Each number is 128 + 24 x the weight over the matrix's rms, rounded and kept within 0 to 255. Layers, rows and columns count from 0. Numbers have three digits each.

# layer 7 attention output, 192x192, rms 0.112, rows 178-191, columns 0-95
147129020158117121126141146154191132097161054146103093119127108148199121098156122125128143129160137090208076172093103144175084080111120158121111149154172086147204144170159164186135194148127137149142138145131115119136121113144125143175133113151133156130156104130122127121135154140139159136
103167102116166108083164180117140076104121077131113110089161067137146100065132144075094134126152136108147107126167159115085077135094125124092143168112097108140135109143170106186129134184126148153110127138113129114123142132141120112121120144132140105122117133124140109132100099107131116127
159069122231111181026145103145150157132075121168125176143229169142137124138104100185146119116124155099142160138132160082080118105124194099103146119142113114092146156134128141152142103146109167105123116106138117112144121112135150142131096115099148120126127109134164145139129162121119122160
134111167104030122140191112129136062126137107102130130117162131113093109113073131100116145086139126082101074152177107171130126138135123151133150116077111110180104123104127159244190139066062078138144125130122135142136125128151125139156118143116121130157153105129140160131095103125128152122
144142123122135197086114123104126120081096169148169105158103120169157147102113096073114096097118103092140098112104142133135118194150131181078101166105111117150183079111142119171050121065175204122132174145131095110149135099145142123158100111169133119144147110148112109143162123148136130122
108177158101109139109062150106110171157142138064148084132142140171099161083115153122117059091108173144126137117175187181127099081102157086106125118146169125117163172156105134144125135086119127135113123127158111150130109144112100129127108163141100108112121118131129130100127123135108131132
111087118073162126141122130113160095141140077186117094132110170152181122184111075101116204072140113138115120090205162120203167141137084143137167098150123144156118096118147127114115138096179120157125139110162140125123130139101127101174116152132142105136103083124102107122100112114078130109
091098148117087112131150176132128162101109120101139072119177153135189096084091143115079165123116092140187134166122183055139160099150122219141147115064182150141176100153095163098157108126155094117136099111127122171145121098109162114097131100146093117137126099147113109115111162128148102157
127102133132119162080125130173144112128139128177130135105058117238163120088131110090135166119115107127176154097102166147092137169118131127157059093142162189140043129098110152128165120174092090090108105142105140132126112096135128137155109152131141109117127106091135160141119131132106155130
143120118132097115154133163138073128160123085099109126087184160084132148162139137150139130149090126206124156131142110173077131156168180087140122134134080075076138120105150182155136174124112117101120146131148095137120154111136128151141099163122129160098137142120125135135121130110139118089
133175145101080117142136143097127078187112096110111133135126108155150197147107111098100063145155138106109106108127123118125113107147132172153176102120127073138059132145198086086145132166220125133109161133150127123125134122097091138131135127151114125093108139122120132131137145105139139135
168125106119135122079075112119132082077087164041100083135146042166207146088154120068098178151167156105158133111123110102101141144140135113171101074096132156112112108148126059159151156122138167111135142104137161101111124113122146137113125129128147103114112112142137152149168134158151124107
147139113070184106124159109087136111119125112118154125069086085099133142177156090119152136100048133091193123139136115148123129138088069138119095146078141092132130124065122117139116140144119120114112114122150135089102133122135120125174157125168119100091159136131094151147133132157143070114
091146160136093151127147123177085148114089106119119151149113153084140139159147091075184155074146109166095164098125151107180060104111138088117114197070134132130106141134119150099139122139185144128179145128161138128098105116123156098112126121122111115116162103129126131108130124144155114151